config.yaml
n_layer: 23
d_model: 128
n_head: 2
n_kv_head: 2
head_dim: 64
d_mlp: 512
vocab_size: 2048
activation: "tanh_gelu"
norm: "layernorm"
norm_place: "pre"
norm_eps: 1e-05
positions: "rope"
rope_base: 10000.0
rope_fraction: 0.5
qk_norm: false
attn_scale: 0.125
bias: "none"
tie_embeddings: false
parallel_block: true
init: "normal"
init_std_qkv: 0.048
init_std_o: 0.0
init_std_up: 0.048
init_std_down: 0.0
optimizer: "soap_variant"
lr: 0.0078
beta1: 0.95
beta2: 0.98
weight_decay: 0.058
lr_head: 0.00728
grad_clip: 2.0
warmup_steps: 200
schedule: "cos"
final_lr_fraction: 0.0
batch_tokens: 32768
seq_len: 256
doc_mask: true
train_tokens: 191800000
steps: 5854
dataset: "wikipedia_en"
Each number is 128 + 32 x the weight over the matrix's rms, rounded and kept within 0 to 255. Layers, rows and columns count from 0. Numbers have three digits each.

# layer 16 MLP down (transposed), 512x128, rms 0.263, rows 271-325, columns 0-127
119123152126157122151126128102099139131104141097148130054138104170088171091205136145138104142168172105144176137123179094067158195056119140145093131104116118086079158174126161176095070154136102157096196101102150110107124129141155140128129141063142114160123145150158172154130124070112128158125120079146155148109152132131108084164115164128122177110074080159115148121112136164145121140075
177112153092138146186137194125061085088063118183169175126116128171119082149065154121191151111086138164124124172136186098144150055135076037116118104070117141096155177122074137123162118060187091171099120070219138093056105143134171148136160095132198164053132137111095076056094168119105200107102123112087129147144226139138090148244145144084091188158122167128113157128153129162139182145121
119111140127114129131136102065121120144132230110177125115088161138109142179113129047184067110140090120146181172211114169080118093077088129108139135149150151113078151130072127085071135169121151103136176157136144145103096174151125116109142101153145111136158105159180104144128130107094161159137178123070078093154073131126127113141168108100136144118111094157161116128116074082134194181144
119112123143107118134129128111103126113136150116160166156150107155160110188150068140123083110218111173097141117123082151152139038140112132125153132130163131188092202115120089133128071090127047159160161117052094123117139168127124106146146142220167192141114101147104120122166124138152100129108156070128084200120105122152058135110171097141084176117073137153102122130075065092088123142123
122191143106108097124145094087142137146124232072124118143129148102130091131131179104094168108139124123110170101104108163093129103087195088137121124218154146115145091202114148214112118181097094061130070182147106136050122102151124071060103115093108102139108159134134110107087106129095135095135124143074185122100129079096150137116145117158171134139125075144185144100136160108153137135128
107124160079092125143069160118085138178153127191127197134133125144070116134145146154085056143110155141154111118113143140097104153147143171121218129145125089115152136161127167112170144107082119085198189069167167133077190155056105102129138071102117147092173116176126056114088171094182171128207151106148088104080144082159109109145166100158097173187130138096149122150120124141069128108197
057109117127067125179092118131102117164191108152163049144076146215129128082136068081117165134121092130176187105057141114109122100117143121158118110210184127105132110148074137069092118131100131115117123119151141173094127166092120106119062157169136175061144082143121057130108189138066096148141150119174121072178129124109156218132088110127153112150137129121082100055140082170132093112131
110113105152140135137089251153156109153101139132069101155107137096110062180084089156147162168136147104164068146151147100151111130125116185130137118145125146159118109147135104091086124100183095133150115116146071129115078083131127125151101125176133133108139132135152092101096097106124147104097127090141173123156091151128123119098158098151108169102084123084119121128109160125131162083167
090108150137104188132138199155108147142142099082086119091157169120163173141147148179082157244144127120145076102118121143123131075118072112105026171112145115161118168118101119113103080129150128100083134130097148102106064204072150144145079094137081182156116177103103104078149115143167084095070083209135082136082145167117143174087101141141071157174124096136126138119157134138137153127100
121137112124167145140181079070173101152123097124108118119143103110087152139139147207078149088145120148108113098114163141176152177154129082123127086115099208155152084111133125152202090094153157115111145045108155065167154170058153146114118139194114142149090169140123149138138133115170108086137138137093188130188174080130175090123117128050098184127083119133105159154104105133166156114158
117111162158142152133137113132149126118083081038157151119101120159163144181154069164135139176107094157117069160146131101118162068117136137090136126116086105132211150152129152081132114109103088070087096106121100096141127108156120198129138182157068114175148193144148069155110136209141087121168147097117144132112115145132101111105164187159218093126122120130115071149116150082110104110185
110192090104100093140154158108175157104124115126072131068140119115139175182110112119154098125062140159128208146077045139200113170112111172074097149141183078115148166089209115148158196132139126150148113111179150110121188084163154100183113148167061113132092100112192126152121148147150145066119103136148088128110123100141170000172141153192111118099157065103143174101123170122199060082102
142116098159174148091140141078174073105117138123083165124145113147153135115147115135129177170211149160181111133105129186136128061169129148092136103150148109127069121149122175100093144139071149124125128082160110115117122036158107134143131147095138128139135073123167139122088106143091163150066124125123164173114179159141135093160164147134144107143119103127141129109128060155158120028141
175165063115097117125126130148172197212140123151165128092118085111143152086078132145099107131122132121156174106148145087188128093142174115054113146058153090185162105070159130153104150096133134097122187118168130057128073108142079124201157141106173114162154103096142115109100140154137117123181130100167135188125102086115140062159178155066105152129072116155194171083108070083124116139164
148112128140102146134145069139077124104120187095140118127070124137084141098097107112147116124178111139081144051102102081123153093149186103155129092098091108113159122159125152131117110141121175167098122130131190138101100080126117134139181109147173128133152183082136084038184154177177143130126082158121116135130100180100067139109122106165149163069124098151080125107157142156122082171235
149089144105097134103167107099120110118099073149177159129142076107123168096137205123182119094107146180077148118137142165146109121094131138071118108131208127152103172115109217077159112178214096158162161141105122163154117117104125112071081161096135144115173113118151157087134139130122088115168135170134103149116112114116098140118119069123124149168149112112102108110150132122143089167111
105090157147069101110130116104178123150143101128200150119171146114123115115163147124157091133110182143104091172163112166136143087196144147098102130170091114119165152090149122091101101119093154144175143119173172125161116151165079169212162133176140117129189100112120127154105105086099098140082121088115156152144098166111163135159131134133114108136136129047170112107141101146128080155104
165155120151148128166146077160093127104186186143165148119101073166086147157067150151140123097182058151132041129171127092092131099149087159114076117182134119124124154131088145165088107122144100154109100148098095104118139178108168152149151179091172095098113131142170137112125132155100074178152087131078163076167104173140097090140052135131124100168074087088110160126167103122136143141138
173084112142177097159130137132069097119188130197157122139121182163092099144134125170146153126108095073094099183114105036096144119116150073110153169156165185147181119169184135107138109131128119163170128151111112169108141069077153167068139112124125112145114107106083145140157115131057074098171122108101137085126112111105125090119172176124154198095187158123114082164170140089081106167203
147138109161107101094123144130099162170160098093111135115114137074128140154143124126139121138093147123119106121131104075159098099110110123076125154127128148140102138105145105120156164113149132112120091042134110164110156109088100170147111116135195102108143087166157123123133119100142127077049100055171125128128101145157130057191142133111164134136100153116123175110155165094133122143149
185128158127116114130169165157128129099113130165095123152060112124070148078188107125139151098108110094161105077170109123097112163122125120095121148132111113133174076152078184116181129111110137103118104126150114146145093177090173147110066059154141188146061130153102088132069137159173153134120102123130095175142183045088160101102102147152106142119169071114112077107116195114078082156125
131140102143158151123131160170091138166101126168139104086096235116128156099139168167065088113125131133162121135095100134096084130122169169140154151104092107109110142085133118147100133128189065134117124089114085108074135117138123074206130143178091136135142119094116160153109072132094136155091128139141080114157131141125133085136149118117152153055147172127130132107126143084157088124106
153133116148043134103140061103169120111135094105139154115168128146133117107154145130130113120100095146106156124172096205147194152119150072168136111075147099089096103114102153109096093173113179140088143099137098120101104139144194086168152107122139127158151113094173137149111058122133122143067170164144105134147079061095114107151153185072088096160117089130151134151114127128124109086141
159127158138138153091115119097151152111138142150120126085149172147120116111090117145057141092166130140095115061138107198152111089084091157161116053129103150127135148134149145167182190081155140129163100089104131164154094122127194157152146162130115138108128173153148093061105127169123139148130077154113104160120084120112131156161067154164148105120148181108107148164153163157110133191104
027121141208081109123145033162109117128158135184096077132141081111169144147135178106162056154108119125098085160086166146124111108097100131195115107143143119143158102158095121100163119196151102096157172111125122131135141116174139176135075130114120195117133147057090120167148148101072147139139139173069217142080172135102078084139207066150122130112089144114156052089117086146078105125156
154127128129112075122143103155127133097118115104123095132160129101142157145124148202129073173134159105151169064124134161156102126121136143159154149139108154116081121124154172147181142178130155183085164129135115087133116104178086088203071165150129076110153149140126169130121160124059103111096132168142134115138141156145147111174134133118097166103050132152161131167086108171136092105171
057184101148157169106184152069162137148124121126152145125161099075144105080096135115110155095127086131135146163182109113097143112092145145073081110199153133060129162112120099071115115154150116107131123124135162097106108153148069081103099073175131072110123148134071198137054097170079191132138135108143094123101122131182159135147166174119170088145091151126159155156135158150138077154143
122100137160132096166101146153140097116127148130156125126109123051135103096146127117167120098118158197176077114100114135092091132169163057136061136160124157172142163102122147094153175096141134114118137106151116123118131169129118087068117088133122144126182127106129159191093169101096132038110152151106117118115147065111077143104133134105134184107166158138154097137092147083176128119132
113166162166089159116120174120136114202086209176085145129194113173122095107151106090104081144165042159142146136136120042142033079152158110069113120103140136128086079188115111174081123150185105195131103095131111150123172173126147112111193126147161123080127077117089115108105151177174143137089129165062202066130181104111108130179173135187101125123159108153153126166164217119143102092146
133151133102118101101159147114093116117156069178146134212165102169093132093128130107134086108105177122154075130113138101157073176196174150097128171132075121126112135105151118158158136048169178171146174133139181118160121134153176140160115100136140101140122107130109118180157137123118140086107121126145117184121162101109125152181094025197085104155165134132120144120134131134117105103182
112166094160156122154087109152144066144079126165093206130088158134131127116089126107111145150102117141141156103193128130096103124102124110158148111134127142163124112101160199126118116167130168118130099129130139087188152098099117119185152132080089084139086136176123139108084063190171083124122230151128177125153167154133129083121126098183119120149152091116160097132121090141105137175113
157140093089151151157158159134150117201139124106192126116086141139129097125127090132140153159103126107093058123158152121122144128145133171143137112098151171087113119113148163183140125121100094148118101140080088150143177128130103116163163144171068113138223125179149136164167116110107146179176150100107114132139130149144164128141042094127097146116146155150127121100113110157139112120195
132124077154118134069086090152111129084069058091156126076132107094156096173131150146089108120148128121140122111142127127148138147175164089104130098083166152169061075142129094148090127122137158133149107155124143079098143164133152074159130111068129127127148129114149121120140080096116143124116095152147157115157133171165078139106074127085110144127129149129181131138133146113100177177133
125171091045136131126126085170074109155102130101165121147175122163128110133078133125177160161136091098091148118170127108124126108125129152169175154135115116091156104155136131120158074148164145119125113101133102092129086121116187096139142153152153090129174138142107126100193119110168112138137146149100080104105147082138186141129114144130142169088168122204159146130118103187182131121124
100141179160093132199193116150061121070099163069170093117148116125194115134130097151139087105096130134133097178152118080101117100173105135110165126152128109065127106154152099105086129127133075127155086092107171113123081164142096162103098116116122149112095103135126171128142145125142125111203134135129103093123108133143154138094131092125124113098150161076137109121115111118101077127119
172181133220151125148140137166137121143111166126145115114137168119122101090139126151137120168105139126150093165204160103099054138130119172151104158121102112189095111108150113116175132167125117143098125126189142144163123127139102156132157178185159123098133157080069104098129114161143138137128179167109154077152105186143193123105127110109074168096130084091117193180046097108114163147130
127081153120091135170097125153160141136168140087057115105148144149138131135144114164116158112098154126130097120169158162132119119135146158106176174086149137103140195050174152167170120125077125084174105179135112151148121181122164070141073138138120109123114145115077153073089109114178118076141159138143084099110109127140134185125126174175160095119100110163126108040141122054114100170118
066129086138083123179240120054171136167114144091059138108145084153167156094138100148147134162071137126152123137138189141126214080134158147095111123054148077134153107135148123118111131172110196130161088155105179133170154123139170114124129092125185081087138123164162142119113107151125116138162157094140158090108090135131147135130138159108080107075112140098162108139106103136116150173120
147108090122164128156094125179093133158135157180086025114126116143124136035095146104174107087156147136087100099130214172112119157136103057110117089142112078123124055188152126148149092155139150151139129087138161115127146127146119095119162068159125111187143192148098154135093131086068108125141129089074122092148165116087135127140159140159126148114150195187142142148151141124172168145141
157169062091094184193065125084101145194131158088122109119106159087082166159140137147150165082162095102142159089139128068162110137074096111139138159112061104170171072159127137154074143111167100159184156081159113100137147130077088151137155195088122091097120103133146097131073164135176108120186068086190176064066061105134115174196115118145125160111100103112061169069149163099137126180178
109097107076156087104164142107091119123121129127095105074085137173140158130116138160067106089183131144134112114164123134085121151135054154094139097127107154110176076172122137112127125158127077110136141116126152129140106102095127121202076198197131114122129082149163147114137117131138147169157102146112135146128162094124168136143163144139111087142165101139139137165173131130134093150084
104086157133101136112168151072122136103091206071083105111089137113082194147147067153108148123120091160118145126205084159151145158151106136133119129102149156214091109143217143083114119144155137139122146078152151114120082068095097160109081174120084164090147102113115113135129121068131159104110093088104157125150107053142123105049174150087109160150133123119146163109145141181136149116132
138117077131177107147104145139147152168150213064129093071101131122146160136143079126094122128065183139058168100142150137152110098150165141106201119150143163181121113121143155139091122146147137121097167149142148155180102151113109047131120151116104146113085132143072126100136086114093126146166105128085093139096091110124122085173101135170129090075086154153122112102133190143118114137160
182126137131106103112196091115185123114123127150107117126098094144121116129140123145157124155082156103113202126184155111113084150111139191111121126107134109092134181134102160150135158103089121120058101136180075119125071160112155147148151167125169166139132142145129160046087158157094097099139165106140121142165121172116154137123165133120078137073121136124120154173115104110092138076143
213078166120127093179189154148106094110119088118152103121128126112131108144077117158136160120081129151158102166060166139078176118092112120156154144183129137125112124160147148108171156144207144072135191148147105144168093224087115063137131105093089109111092139103196135140131115096089103165132155130094123165180146154110132110097148125172091166137093152116069112170146168124065086188130
142070065143121099148114186160185152144151136121188049112068143192125108117127140175107099144134167193190125136153119091163170102175146153133137165097097147118097154120123108146136137143098156147138169114081208161089137108094138098128100130108186135078133080174104121155148174110089179073150128154110091138147119105111094112149106107171130132069135179094142152130131074096223080136154
116141137177142152134112099101164086116113149116142134157159097077099107129160133129182184072158124143111159214175174191111127095169148145106100172130157150198136067038149134102113102163139099102107156121121209079125109150126114098135127127058128030117112169086075081138126157111100164090070183192136162079193110162148154123075163110202151137183112119114137148199175143090128087110151
106166169139150104167131126092136081110118083129156123094133089111130163144099084123110128129092137100168183134102134146164119148148103120117124127175183133114177126140137116077141102166152081155093138122160123146132141125154118123073052141113147071117140108122181147122107128123118146117147172099151177164110107114122137112092160089130128154138148124081141157139021104109137132158120
117176118089123122200127076067116173169116161127120159184174097098146177131110115086145065114112086074107115186195187149163077129084118104139180146109156031119116126094072129143132089108083080130102133090099122092121161088115132173203214164152085099107122160165164079144107140166116125129148167120117133023170106135077129101130085099156101113063201071138167194127141131139175153121125
150114136140121101158104196180149091136115137174147085128135132078061108117175138136085162117119087147096144077131105103082094130113087100135087122138108123064135085126137144163088147117118122140167152156126183168128137093098205117175097132091093180075085179078086113117134174168151122082075092097085143153151150162151083153142145037142166146178152115177135162079091168135140119129198
120106134134132090098109149119166142103077105117200148130092130128105141114117135114127102063058116098102148126124174141160102131152117163097133104159134126151100160126153127141088195084128133148116119118153137128130132078152113173135153128147151089140134109128152153141135069181101150119110112145142101171152041081168123071170091155117160095136123131123170124152112165109165097093092
044158157079139145119129132143095123125115139161113101082101156116104133106123159128066131104129157121144176132140148099107092131126106139125126170151057123148142149078140114146134078078080112102082068102125114161131059088041146104124107144127155159181113136167123100169088090118199131111134117169111076115146116088115128062138136146104118117123184144193101137063154180198082157138098
115091151175107085159153116165140120123088102059122082115118134095170137136102117111136171139041110156146166096168134178141173118135142156098059097141114125116098094121135096107122111135091081094098191173136189128077161083111094126139072112117134124137189107118159118145150135096118113133059173121139139116148093159176122131139104127113134130085102208110163110118133068137170105119065
105147105096100075137069123133167157161190092078122137140124137141142096042138111105112117151086100170171210101182131073143146028191119126095176091157119142083137076124130106148166138130074101111093069120136176163111154117118108138154092133166179124045110128088189173094096132143143120121066151151135151126142128124138189106135121137096076134114140120122155123100108156117140123107126
138101121140150150070145152128190099167126094158140134171137124137150120158114084137156130169120128109120133051110131095090144129122177106169112109118126089148095159153157116196084124119121156034159143175055092114135104108120113101065149054168155114140134148125116133168098117128148084151064160138169172087084167128071170143101103190152123135103084136087059180173097140075102108168133
# layer 16 MLP up, 512x128, rms 0.25, rows 272-325, columns 0-127
191106143091187058134091165133212103077128126140165168078151173129101099150115167090088115082097088128111159176077162161161112006117079125111111094123059182126139113081048158189141139084216035152116119114134131121096149174184152119131165107157171147086132146092084084087071114137142167069131159080068129126169169086125064145169109094049096124154168165155147103102174189172150094174119
085127167113091171166173163111173077160086140140110122131164092124100080061157118092086129129161146141164151091089091160105113097065102169116133116111116135085127141089054146116105152087122115096078160160139151104127158122113085107086129105132089132093146129154088137077174121117171161181096118172131156160074136163179112084151220168155118151124139067121100137156183105040088115120143
159101100087134140147097008152097146126118150184138134163122118120046141096134087139113121161151077137108114156141146141137119079156126145113133122172094103161145127114152084154114099190141080077217095148180121107047191135138165174106109098117139148163136073184124170123120165059128104192097118100128121196126115138146149079151104108137058179087101075156181132155111078125090118145136
106126076204118107125108137172187159155161182144102128092175037109070139117144174163095087134080120101098186184136175081150111130158109135169102103150142138191176140155121153162154110102082142050121121129168124135194149122144127159120129129119130119128146129122080134158106100166123138059155179108170148117098126048150104135101138169150093099197118107061099086152072106142100087136138
091058148112122153067111149164145122083134156099095128103102114112132098144161184159118093162104150116110117149150148181043149161098157170092106161164138096162132193116101166168185090126071180114079097110143130138120127115163078131171081125068115131099165181126121108101099118143132164131203155143044163163151113083180113108189114105122078074157155149162153162156153121122163105094056
111168142145084084122072125135141098107108053134088110151178142140047176147168102115148085163140125103128215091102132198105067110111145089157113119072157108173176155208088172128125102126159164173110113119103142121135106145130125088133093154128121061138066071130117155101167082060083084101169089061136102120117122092122112143125151111140148142128173060144144134073114090118129157146149
117089133135157203116082213119142103191116127117119080065117108126136143080114176124147132109134069092177139127169125127150114132129141125133113157127061101132188119091098122114124086182098099095131152104189128096134130154111129101084121133114102102119040159168139136106155129125116123118134107074144119165157135159181123106163093119177135119092142144143136131122073136172133120144113
142161136122124102100167157156092156112161107133161148145144110119079118165101164074172136064144113092098101110139131142155080136055139120152151118134142173109154164153121207116121133132112119071146083214162119110123139084143149177176146116169169088101142048128137127159105105156148123141121153115123072071107154140143087145075124162122121134122187133100108122093172090103182165085089
134129132122149148156134139102190118094121127133165083086149117098152174162159128155109157130099153042139133085130077092078067125132144147123145125181163145175099153175110081139070157149125115068184115100159138151118153120130076122158212130098088170072168166190094114122139133205042096118123138140105130123117134144090086200208123152076128105158077156130194139107136188158196114121090
144108126103137158103091110167095121146119122131140156137118165132149153117130138071111114134093116048062086146125139086137132146184066074161145131117061125182148111136203088163093118156116147144116162116052134171159132143162087158150136104174138168220139095098168136095123101094086145100144115107098094161109088182146127168120132141108127130137191124143123159112089102106090087073191
166211152117123143058152096169104123123115107103089153129138137163088160113079126116157086140072051121065126220114083150111108147073123100138143102099157174155168092186085151120143115138183099135117150148191139118125138154143104158121079134169112096142082071152182176079142142125186145154086159154085106097077118080120147080162151082109130092118127042174166178143099146088103182173097
141126174091138108174090113155147155200072141152145091176050106112124089136200192148135128099079116131126129123154159100129097120122137141123145165143106109192171152137151128107139114130162073140133026143064158100118122176130119156108074112187109118115166181077061197120127090074126092068144182141103117108151144174123064159137099167153126187091134133117090096150098125114081113135161
075102100100128112144169150164189105127183083096134117162193141163135110128172151150136145119145135122112060153106110135174093182063204104124102157112110176164184099148147136147114111139096176134094150218111172129108100150130121068134077104115135148093177099083162127117134088153112121159098101131070122070069070058088139142151146136116118052110159104124091113066163088175134140166159
129185101049162070096128132131130146072112149174145123133139093157136190055123119133078123137117107104094147167140094119150110137102131127096089073181180192120174151177131135131114104150080162047186090176119126105115101138180125145161106162120084094083130034165155164124157141128132167135097093077149155117157127172191202149123120122141092144107094146132093133147110172071165161096167
190101149135104127145094163103154144130121123157116193125061029161128090139140088128110132086156119144114080163128135073122093113131177154154083127216082139150177139190096130139143143114100112108122103141160127169112084129118125102163202094125085137145140118145107122147102136146138127102119180144143112108119127128106066136133172149140063130109089140141091148078078167189106130171144
148211096110131143153074117123071151103143198166135111068116102153133145159054107137075162103118098095129141144086096137114099171092118125149188096089140102171130053111140116157139120142175117070109135180166049147192104111172186098091083112112065118131039151142104117167192153177116092129128088146118096085123174137102089136117116123170147158097119060202064138143135166138132161056096
107183144113154177154132169221078090153100177064093167125154159094134147132076109163110111091140089110157153093102112141131116157169133132115022115134079090123122147093093126159117166162092131186142151093103152116050148145181135162027196131145096143114145120162146104127142101126119090126081126147105143122141079166139134129135102114134106153201119095108127146139077107135062102120160
146208204065144121167170131125103168128153147128163142162137135089060141179124172093121125107063138105120165126199127075163156116141133157151074083129121112177104110139166118139141142183211190153115113105090201164148131094129105131176127142105146149205137136089105134092107165098132110097132175156161120145049088163187153104140085124079122087132124075138091111096126067169153179220071
127138153142116073111124117182127116202099127141134058121162081079148122125151186116095131137120121102102162165055126109125124153132088161085134122120087131177136148111129056132102175183158138170099160083182125174130114146083085212111121115142099108102113158144181127180178115161134076188162131118121119116151113103156091095142147072127105119128152101109137102212162098140184162108106
143063118107122158157111059083115165148134074122135122177153114126109146149102149186134125147101100137115105143032080092130100103161092149156166134131128091056172121095128054114160071102098074147155179077162118139178179126133135107173112147092111109059147107149138113122179153157076116177200117086118172162118143161086107137096121144113079113096152144090176168120119109084116166137084
117173107076113131082075119139056137113076085094168152083156172153118120136104105123171100156132132068139117118132122151157084152089161200128178172113127102088129152138084129114147112100116162141135152105111127046075181107113166138140134162111137137125142150101164128132168137095104129182097156116123143147091130082127143172138186108192149089114111121142139151138133150149124193155127
146112131171122108129138095166099146107135161137107126109150139132109112151152091177157092072036111124150128168199122145097102126143139111121120125117121142109201126153132102175142177113133115141170141114096118164147101020182135169052064112123108113113097148177100116176123123125121131151141121115130102225075214147141101111102098238129128127080125122091128142154170101152165155137133
155163177161111083161150135162092121191162199153121081166136135121112056164140134143134125078100141028121130138115093083072150189117190138106139193152108117129193122136086104131060077154121095102095127146139104113155156131118103120085090124115093148190149157126107080090112157134133107181158178116156164141122160123100120120031107140097125195151128094133138137085095145103176164181099
149148108123112190144145151142066092145135220061110161093072080127124133149114103078116189138164146151164055134091124091123115120059102106188135140135103099122118083178150101119153104084079134127119110051074202131094132095164155179111138139063088192116146151106192137149163176071149197091117092110084160130127096149152103117140129095128101135158112132089085097165132135136162132136094
077151183117140191187150132152124168165148056109136124116089112099112106164179137061165180151093151132075098146149111116097156113160131113090108146099090091146161121151130089070071112107117083153175145158173129165130144114140103147129101233186133166148145160106113110115113135128127111143133189116127142120135136087139073105131100135163173164136136102072071097126082155171132118146111
158098130119084114144153111105116128119176158150134203130133152140129158118140137113145121113138096147162135131125076119121139095157084154167105107214054116083119188121113125143094158114046134142065116101081117173072121113180133122140154078122107116171128071120126139156137141159123084187107088170066107180131165110112112128140083067123150141098103168150150122068090114141179114144144
171148138083127109068142134108102166095115108106097139118133138140147141135103110178128135114141185067115153174086133130133157093143129153127160160125107126117166133095130192158120128145171170120130157177130113139151122063086052169124110151117161114137101147149123119063145138174129170155141184049090163097118112105128158134112177177197079164128126122104097182132092145186068142171092
091143182055079155107100123138210108190082143150101112178107120138180136086149132122160153121137115112154140157100093192086139193087126126037136151147167141145122123133119137108122129095167193111150136144158152099074125134157129073165094089108074063065178106127097154067079194102175077100091192117119147137131158112167093148139119111172104164149133096138121118100165185129129109137096
157060188162157170160100119123137074088139158107149152091100114132118178125188128135120166092127123149033129151137140160177149126063112130155106156146148171167145092180117136097071070189104121114137147134092181139124079064123084109130135102207124107112105166162140109148148142121121115111148124078052255150111094125115096161159109031121112096131084110083177153146098136095131164148068
136115150135134123109180104104073142102165145096173110074148137133114125124155184135148169075137125091130077159099098168118142145139081192119092190099150119123098093194161114126102117101125088093115158166118142177081151140178136152137108137122161128149166096123150119058190120087135148120144152102155159166150113120118109181142170130116115131161161144108158140133144085095161081163158
151131170111230147089101116141090169164109162053125148097164104118163133084151107157086109186135133110136132120157151132078112182153144115154139095119104109170174159069089136144126180141168110126085123136151161123174086158106145107173146103104092118182125114199138083144175157113113125104090096126130149180150139094160168105168141121150142110132171113135075067137138102071103082118122
132104157115078134157183137106145144177134155168123116153103115126138148073138133166148103097085128156097099155117144102093186085102093135157105162188165093101154129138125134102145085131140110106116149103081160148120122116112119180105104184099150096118120139124115092111094120167129163098130110099188095143124120076072153066096172148134165116149083126102108140113094121138136047125104
150110142202150164143157166135160131084140174140132108135085158080151082123168094129122068098128187172147094145154167119160166137162099149112062101143151098126160130075082131124120189127120160136134148130102133144130135111106101140105082112131121146156071177073129171178071144184100122132118143104172141124176099105161078177163139103125172128166109081053141090124107168060081109154105
152150126085150138149104142180168148165131086119092190112099174117085124110093100160063181153090141033098163115138152176129130112069147118149111058136098143132139182110129167123179152094161079109109133103157087102126069142147174121165130151087128158099144114120148112147134085182106153122153200105094132128149099143158103099099148224138132126157107130124132164155134153144199127108115
136066096101127092137141098146160091127136187149150170119128160103177167153166158188073155077125138162122132116086123120086121124121128181149169106126128171086130152130155096160136121090155110106186097104073163124102107130125144196177118148136124138130105147062140122098036112133130136112058144123132105137081156126113124133139090138100136097111148105138196171116176132136156036175193
129149143116130134170100110140127133114130155118164090142056189138138141093108142127083148159116155134130115118082087156118111202117130109109147096133125101112151130151156131132138152132161117123166070126120148159100131144133127133131087192167109179128185127111113120126119157089176137099144113126075095114101155209137147069171127144128161068185107129136106133070097194111100124116106
195142137125137109145123130241135149052150117129115154114136102144070066164119097100085146172162115123093121141168093144122161084158088128151193144144144150116138159136110124126146139169122102141062122161130114103097128131117138141139064133127119101086077124158124174167179123101157164124088149176090154114076158112160117132074082158168079126186095108126090169091155111070157101115187
099191141131135130087155148146153133112120171058082142156164106086144098156127134163151138126080107112125110159145173208100154133143171125185176136118094127114121121170125100155158196162085115110163156086175131151147116121086137135103094144184127115121142121121134149078163063145097133091116147128104157094194040061080060125150128139145077134110134067154071176118077098130099049101087
047146121090163135238126150082080156114127117073162138063115122102138125143096080128125095154123108082089087195091143139155109127139165135133094076130127123066059096108123150117106138126123163105128157133073118129120173128124067138137120188142186078099119112107189095085162130143180183119165108073178162123096057149108084138152166142120166201093097093147180144123085118137182141094136
182116112103103098081126101187140051119118119149182131191091151120127088135149116120127141136107140092162133176156137170106139121114133133105127132122122101160134087092144077083134102126120109141145173160131138117145140130145159136094125104102118096149140140155143126141124105127132130114110122119130132152146105140066157141127130147105149146220194130105149152101140155123131087076167
138163125155147089115090075221114153133160086162172098156138101096172083073146162124129090107128137110145152121057144078102146091144118111153114151128124096040166144137078102202115158130109070094111116156119119129149104211150108119174132101112172078180083133128141125094158165174085111096163166143176093121064133217126117131166084098140166160119099109166100131149114106085101091159138
123115161095108168119164092134085144131162134194166172103122109149099115093119171121164095086184098128186123077163088151080101117140085105127132129143076141081150143159115097124133131088117144153047091112081165131104172121104154101103125080168119112119130088122135142172034117162152101142105094121133168123157125132124104155103121114164118144135158147136114151124125117128141093098133
132095142130074153130097116133119169115136145124118148170112164060136127119150131155094088098189099186124134144118116110157149159130159104091187066117138135144139105135077107128131144137173114188147237163077116132176169092137123126177094150162105118096075111104143210129106134090189119145077138170127139148173118079109136119059113128116138138135200102181131170073128190155157155160141
090150090096089109079118125088140139161064122134128139120131153119145115123202150118086099170134096135166187118164139144128103120142129151201154128144177088070120106116179151147149165117134159149148159119134189132160166094155182136135099132128136120133111145229119104082125142156123109016045163130207138153126156144119147165162182134147117125196125079118208108089100130115138154116115
111110148139168145169103174125148159115117120122165018215155122124151091156133130117156163129100148116147146156133097120090144135129168108138119115142143126096123144149143128129130087128124164182166109161113070111106109155176099143156090122103134109085099088132114072081156140117082120160128100124094173115129106105159078142121163156134185126129132152088120183116146105114163073141207
136137099108094085158070121157122201160111138139141109082086117198172142152106068116056121146137072185132101157084181111074079138061135149153088108107072164102180113169114204179102132162128129142173096107107133143158178054137128102148152123123134155139148099170104099100159150097142144149085053084160100163042154194106068129154126133145133131122121213170136112115091141136080155101101
163114161145140181110059107085147163109119112162116176103106098198185105133122153112132147081126085144078146059103143178108110179116126096128147133106142090154121079146133158134099068132142145081107125117091121113132157162142135069093144115121129151128132149149122133164139070129086120114172123101132116068082160134142094151119094152123151135091092104108106145119109162139141162152177
148135129153022076143115094128138145089151115120059211086164173091168132065123140137095135148158119055150133143130150074126113043068135102175167188169150100133102119142070129104104096081145195134134131116131083112087112103071133255183246099071134218187137145114147095102097139124099149109120142103113130152150119107161113121086136130127139146156142140083138108136101123136194119107128
165093083145106117109103154148172147078182155159161128114132132201091070129057153117180110112152097085145177172151109145091096103100084116090065144165113130131171095111127178118099181152119099154109179124108112113143129134180143138174124088121169135140111113097156093130113152142142202117086219178113099168111122119131116110158121134131129078088186189183084150070140105124115110126144
130137170114115063136121096202096145161150141168107100139167088144157142093117146089091183119146140137095097156137095169110123166112102106117072096124091135089087080136115139175165135163150142145129109170102169049140146184117152145146143119145098114089137088120124082094118159098128094092132138062145145110159172097122117181119179098134095119124134158119155164095094169094108165148124
164085114126142118168137165158155096095092139111118147123081136100089111092177112113117132176190125179076143144053150125125152163117156142158153154106170124137115183175119136101102145123165128125170122095095091081117180124189122123079115113084096108126097097179151169106118118125162116087160056074170130181149129137161139142118118133142140168131074154148118134114139109119093130113125
118119135092094155115147114125158178091147116166117119117108116106125134127168134161094128182136162119145137136112155106141133070166101120100123146102096120123142138125123127107097095098244096165200052092116166125165127113144108148114131197153103154083133085084175141085116070120155106124119126123119105157116114142116087123154132106126129091128075091099143111127098198105145082120132
097122094167118130184183106178132091124096174208117142149126108159098108135036118108113185120152196094092140105127124121160128151111108154177124158110127135120163178162189126136124110174122180164120098150079156146118139129125148167119106082114055148179155118119098177144131145107174155095122148089109107168094133103140098112076088107138132120134154103109115047129138190081057167142119
161183135131097159122118164131126160127088137091074069142102124145107105157128134173116134085142153134162096165132125118172105125143110169132131178119153129078157103154139126128134124098135137042124117076103078135121067183126128115071105065144128077099109100127115133118129111103255128188132062109147128110101156144168066049137128146121083143152207130136144172091094156106130086109136